Each number is 500 + 50 x the weight over its row's rms, rounded and kept within 0 to 999. Layers, rows and columns count from 0. Numbers have three digits each. The size before them is the row's rms in percent of the matrix's.

# up: layer 11 MLP up, 256x96, rms 0.121, rows 158-189, columns 0-95
# down: layer 11 MLP down (transposed), 256x96, rms 0.142, rows 158-189, columns 0-95
up158 100:588447481576523534570597484528493481558492528492392482433459562576528484535466492506528505480535496423532454537531476443536589563579506522507554525522430562503592458503446466555451540547460543449421510560544518523399478522479531446616515550469593453574459403462495589469540473456450484482
down158 101:489349543514508569464597532517570523459443426489532554587561505493482532557592455457439556527580470514564435520458442465516491501592467472491447592423406627494492492477542554466467548495518416524529478462494490491475469442407488516453584455475485459534470499454601506485476547510522512501
up159 098:493412560435514542547553567382522425516477474447434465556587524578419574514514443505411452516431430491593420547493444472509517521540513519548505547541445508505574622441461539480500500463447535510464569516498486532520474533538549512469525492553434469544498581477535443557579572507441421545
down159 096:447569465552581500536442467483554512509413480445545549493501524522465550567540534525554509542556511537506436565505450450541535494493472497517483465503604521450518507480462532522474575508428462548577513492443554446504537552496536487422491523539401555533459505464478551269427491491614531459
up160 092:465435644557438509471479564555485457433521531514499473529487390547465499487416464428556469587457535428466383541441514436595460484447435546457452527585443485485501509577436464496438557441550462451466556487544485456565548537413544527526565426522496465502478457529481499525510491444468468451
down160 097:462493517473547541547513544433463525586432507460496594458512577565530411480509449568502474410509491593455497453517484519460548473379517495513521431434442506552501449434418477425515476498525559594472490505577453474546545518586529461480552526446465497532512543435545453410466420509474641516
up161 097:499507503504451412475568479496469439569540520440539566561483478507451518542517506482468546488534531517423440438552446503445444547621514532517505445555401449426508506499518426454488520482547516549517458563481443453552494531456519573550605508473459506630454537566428575576466540470354460508
down161 098:495476409508516474562523551504473510452534520398519517558494389491584380440450518496527484575507499443451598493549547583450507571478535493515407507473597525510463559538506425525560505470434543511517472556421446475652511539559549541490489537566536561501515485518514468422578541516547458485
up162 094:506512567595520496610489500557538490370533513479540498459512616500427524530480499509543405516533529522498508536512433531599499423565498457535408424587518582508487524511500350514452510493595495578523550563503505533449480512516498484575493503493549499556433512527519464517503505450559454617
down162 100:419500516449454522439517538517560510576541430458493442547502534445510502516538530576520483533462493564479483459551468468488508498569412473669543449619507488536549516477514564517472604527588580550556441458463429482514492520467509472434526415501499587408522518535562510561456615529465488520
up163 096:530514454462467463514514515530452442461571560580461427559493564557462548399510490546507412516422549516454496423444467557511543482548491480557485520484468515563522524516516424534466479526404541520440543479398442434420569531573487488543496553562466417538425404583446505431488480385537532531
down163 105:539475533550465430519602483565515556494487504485572491533468512516520506387478544478509435527467533461561496488484354521489583513536482505453545426438415506532489484407478406495633519500459476503449516440493494470550542527483556415583498518468444504490520512619513500338497500462551539510
up164 105:482478594559499574518539498525474378491505615479438439491447571492497544476426479362443529458476551509507565516586484523553452537493558508555542536592444562527645532501419381482493517498501450526455476486508452525540571535517472454479482500441456432537552472493450491530497504473448442553
down164 117:488606590565542466432530506594487511491461460435620552385523431522486479505488557549573455495402580492468429496572428420528535558500460523507423441491498523570442491560503440495492551552536536507459492591434550524405507473550470517538559489541474573520490474525484458436452554499501438476
up165 098:480417535614493508440544506416458524531486424485478496496446500548461593439505527558527470517445540462560498580554519433468523528544514592460450557534478386531493615459468544491468467446486498513566585474564479523553522520601521474432507596393506531569534538576490422445489529489514515571
down165 094:398525486472464457561484536492469440503502508451557522429528557511611484463431475473511523453580517441515553503489403505493497475573595500349479519500577508415410514522554483534544513495550484456521379558544541556458484475505497527402505473508557524510468407466387544476557457499463563552
up166 103:553497505555537509586514449515408475585546506519480449444478524513443533544529497495514466525531540513458488503585538466596525529478539457555578528416529421608525524499544461499530531578460443500487518475495529524458597537562452536568467464384437356444496445555397450457517541520585546533
down166 097:455466546484542547468412414517486450441542575522479576468552477493561458537502442502495555420529479509400523532499657491438502516540524550453479550412457625533426506498514444491465582539543527514466439527540534422540434445522489557515540521415540502444461498458481505382586526518441514503
up167 089:517521464466457546621570560448539482414445528494572525554528521514565495539540502468537465521487497435441497511493470345451408526517414473512589509485459522525519444425505489604532493559544567521508584550492456506544545567538428482488526610445507512526561460464428564460494613507503542517
down167 097:495467480466603441500564512525494556480519437483479513438483501439530432447481526412471518443472591498484536564495374474444528418527472572544513534615509469535484584525451499540514465566511524464570556490499555483456550564542441566446480523515554508526460617507534515506411530525469350424
up168 096:477474535474528441491500468463494484505547483451469509471489475537510506453596524392463401586582479533443423530482546509545473488474434450521489439426505556513585478451484553469507505456407551402506472428401461481490497608493494457444527502406477415491568440615580460447499518421493579518
down168 097:502473451439509489526479506531517541537495577564518491442435482457463505450567502434524591486518544444490441553524532477476481537410536600441506656516560499435515565579563414455511502464443477509427545462510509444452455541469471607592474463513575579548435466500543504482391457513488487580
up169 109:554488491379477449491543581534498388467570527399509414594499486486500480490548507430514477592522502531477500515483533554440465497470453532526562480495517466484534584485526470534592571579471518440423422552476479515438544584477562450517516503409432396525493465563566573511467495497390514509
down169 104:492546442524483476518520573637459471431492436490475571481451446434486541456466519576527537462458476457560461399492497540477489563561561483551513532559462477435557526556631392462403465508500474492532406504486484504459517448515571517432462503462472617440510506466451475442549541513553596509
up170 105:459510517474418510458607471406386457459529593480446501513440456465467551504437596503529459484562493572540426510480516566429477463546466473506564466479500491491569466418454460482402473530464516543561467482458420441487512579435470391512460566454446529510471412511475490436461516533520519612
down170 108:572501486589494425467495438479457514461427521583451504541481577461498475391430559402403437431384481459449517504498523494475467474478461487496523542527569495488513483563474519467517491455532467500495541451490499551557591600473517525506513425477493545462527508461481528523358431585466537365
up171 102:420580490582481442520534547522536463563576468532518465543491455458485502456563498511486511480497491543388529530549446484566558469446447384536545362537527430510516479591508439444530581485484400526443447467579505527463504512576513506401512410457463491601517567494492500469516506409499546492
down171 101:491452454524547422553421451389537512439525481507426435585499523402526538407493652494493534491413563591528515462531438486520527545484541455499441507446506554486520443469547565528497480509435419474480369585525516528468553494580428472474493525459419482534507502531512456520538481523547429509
up172 103:448514526567553512547536460476428465425502502435587487578473458519502572458498525469593530482455538463503458549485498412582540393510444449531520508579539408447539508524519414458497448468408403482544552493536454443556491525570530545627513543424523381519484455484489543471412498518488497513
down172 099:495460465482500557455534456514479433508536574507481513503493419472564496441624557502519514553621509522617508451536418537444487572469603539516455514574594541440499556526525506494469468463436496512550523476535576562477508571460570554499461504406394557467471459493485465371547507532483552482
up173 112:481596505522558496521604485520619456550514471541550392461564489501436481477453502430479542466552508510443451549548463528465565398574513396490600519506494469632506594488499432579453525512507407480522502558456506536503496506469521511457553403470453482565493537488447415458452493496497553526
down173 111:467510464506580464524586484452581533477513484513472479364590536511584523428538428457502533580445465435509569478493445532480494476599449500439491527450529548496583421552359477522524473487528361497480461548490571433553483519461467481523555482559424474481473476499552554453493444526508535558
up174 102:488558561537489448488533508487416453430429463405468431439478485506470526500503457468469416530467501412485455491491524368468534458445574494531477510520480488543577435520520445542444503405494503501563462426421443579501439507534597520463625582463525466501553497499454442447442530497410570445
down174 095:545408533379483448509550518469520546430501526523565461530460515407611524457587553583549491413520500616568488468503509450593521503410440584498458497503435459517433547501486541475522505374500521457497507491540475573446479499445498441514528583491504552485419457515480485505520496528611508540
up175 094:511579554554535557457616530436496510455485495534467594504425523467523489407499427510449415519472501542525527547543403495470412528491543502481501481460450418487567500486486468531508429548538462492405533546501465448440522549431452468589438417514434470515594478487469593494413512470505625464
down175 094:544549525500551472503403434522515525488502463483606491453533546448492469642492434491511504536387443440492531504444535467525462531492555529558461508441482562500486530446464454525436544543530495466517544452472472415560512472508298484434457434511424438466426516532576520461546560492553482473
up176 106:489556488518464505458522439423529404525482474456504481445376476525365576511470443460461495429526434497461437547548518577535542469587513511526510519479443471511521618474402471498405478591469431529571533420493470466504464584585543478483493466476391475578556532545524537503500478517531463501
down176 104:474511418479546526511519474518546471448465462469535541386537487527599522469471478469498473483468423534444525500448405512581535509434551589524514509455611549456418504426616459547519454546392507594539496450379449489525582514491432501475508527511523488479512607488511449423490434536466494467
up177 091:490508521492475437488541502491573531417543541578512567460531558623482443488495524479472497513442524532508434477509562488505460507534509466536600489481511463514508533545603502511411534472526543469513529607561433469454671574494474400510543456494514336519477487553485531485549597458495496514
down177 083:442503580456475523425383476430454507551460492446488454487491551499550430367396551471496455411552490453558564512409596471503473480483496488422477538523511475487562577536456502512488504467494524524608462440529530482520422544547596541462553434612481484483489496535465517495486531604528554493
up178 096:464535533525563507514519520429379480513494468497495485552483564496479373537444498491547531547474453486480539535575549486540520576560463471558549491503453466462605518508515373497386578466441472603487666444428531489500562559455475480507504525511451512521517495534552416543456442499479492437
down178 097:482572474491548491440470552574527573393508500512522529580485516479618495566505588562542480507493499484626371475441462534524528579443580513548522447437527475466441471465435529582566460551437545423453461459518470530506451422440504503465505435476516463510518433497455596467548489544519439514
up179 107:461559584502543497442567510528457475331560577477531563527492491522408496514484524489491526474547532472480532556504456475468596463499420484540449434612520438546524404507492497424487464484488539614460514565467424412468428545508524482469585512552472453563544496468493457483425471441468471573
down179 101:499567426492525573534449514518405568526469395432512480538544457467572438468524551505423513419543481515389570447473429496429553438531477474544509582551485513513431552514479507478469550505531507552504528521550526546485516461498566546489548538522435606515555463510499436425400543606420572551
up180 107:455561546471544481479511509444620430500482553601532543559564559499435591534510391449515487550519572476551534502577489519506499490558391465498557456505482462450498576465500458478426421521509419529435434472530414565448638424513491475503539475466542472478422507468518471448505530540511487574
down180 104:496539561595535424437514480594440488579476436481496472530449428519479537490493467490407427499598564543455544506478518454457419561536565496487460520447485510524507559624482558520502537543559422498524440548531476472467525530500473567481543423516487560607562488486522619505478454584546587443
up181 104:524553545520578492503553490587527444549491484474457573499589478511498616475531500567493457510479488613480435401595499576522592416519543543526528498551466440531606530537516432436481549516467414467450513480513480492448497473509446505538500586490557492432494417615493439484525468511466594555
down181 107:477423530413434484436502595446537542512468446443486586530534529468545406423451486482522590548470521480515580608498429531482505545503475480489514436445523510507494446472527497453499406533395531501553515506480556523567494518555478513485509543429428540569531516460342534454541390538551532459
up182 105:512457519558512593579532535521416422493518574568487561495504562472426525477461478468587468498432510623480475487567542529583441502420493538537425473568499497478550438516475524523545534455408449495518521404490519504375581506504469496463595466534465565526564482569484512438498600446454469494
down182 098:528502515432558464472454563527556533548474472507536458557477474559586514445528491487508428546521516566535517500504572507464399505512581491463459518550619377463436485513473466525540435399479584611448573476567506538478507405472479463435550557493468500550520477561591577495509410526535502574
up183 090:469461422538467490472509465549488495506591494540448518532590490565484501472435505491492542495572499466524462673503391538536583514542475570626504477645510546606506505562562502503513516485472486443440528490526546575464589503430515510420509500437505429489546463471481480526464541440488490562
down183 086:529513486553562461508549531560472506445448450506471505458437490476615533478476500495420524464457471592576547575507421510483500569543592535429484422438560450479425423467603482416537442408497539549529536494580541443489609462487436530551477499519428520478537527458544498543507522488519559612
up184 095:524480606478534594486525422523423502539475438435385554488396486503465538528405448432537402500536518523531455524490498541490509470636509485481569516531450500511534537584449455452531425575518418481477516510519525560469500521481468453449388559448505517603523533582451550519468493467445472529
down184 087:449553618533476468538434553579554563483531445418545473529494588528609508485480523470459522540533579505402480573510396470408556554478495512426514533528530541500489494540554582516507464508461455494542524570514514418462529521520487495383505429526554564545485513575619539466501466532585480503
up185 104:479607530555532491511514467564417481546499545427543484453479553545535439506435528494480441509502455497431467476488494547543506559548479568526544423536533533523538489445591519562527476553478507573541415536425426461490444504500579430519563517509513464540481443563475411492426536457431634646
down185 104:417561455398475496540542479544465522557447499509492539600486561476489517439476486430516453495512469522476511461633510512513515567411560484436461505426570445445487496483520487473491499475425602536522376471459498539368458486499595553579476434557451491557523458462467546411451536500495509436
up186 098:482463478492489540566484515512556483479540539547440477573470566476451425503560485568480412579509514481446528576550501595514450536472431486594465436600510531554499562496505527582579445466518437535500614496521504511483544577549487467442604412545483512610480470592565441542537531471525552528
down186 096:492487454532436456544541552500503537459407431457382493416510421511546545474497455558589572431521488599491478527517650570511523491440505493452421464442478542408515475464500469568589526462520539522453476494559481459511457454454532489439471468495538450425498446502613599466478452542490520496
up187 102:524559463428431532512502510497489461477438522583526503568500557601521549432500434437539530498517514599482493452555418501488474447497584349564612489492450520588556587552474493523573393572499579458505520507447447458468480505489550487495472489464500521493543557560536553449538505467489440592
down187 102:504469532554535437415466533499508481431534499580388489538529552412478544438526467548486493509463501442549547476457400420523531485502602432408529506452438436505419461533445464482553472431549534517529512436537486523539506542505499556503481504443425551440606589594544480474607503534432521559
up188 106:555565556554413416531494504545508539519510501530619558589522602561584587490535505516519480473520595478519459540466496505591528479604466485503624502599537477526474487501582514423453510490411433553407545593579469488513474526510530516489537489426468455514522466530501536463485541484451549531
down188 103:519494538450549463411504470486502579535491491512584416567465427489578628467550518567502460526583545544528498472457444390525483508465521524426555560523528575374469590573564408464414519449454536531430518596465523514512488442506495541483508533536520493528458505464557469542528433559522470533
up189 103:600524538485535569578482530531447473522463541513503532469511557501498474392440541437572382464554549601582443523557560531505590523526458490517475506500475436496524474467480504463471457501529325580483516475481413556446535516483436515516588491501476440482483429523418452492441505426432465504
down189 104:530459503455516443472508514552427600425525491495474451511550496480488481444536523477354543506442486569441542410408538426467478580417502448559482449493450454509462523475467417524493486442434465458505551490508516519562415571444469466551436606472499540564548462529469465396387475532471467495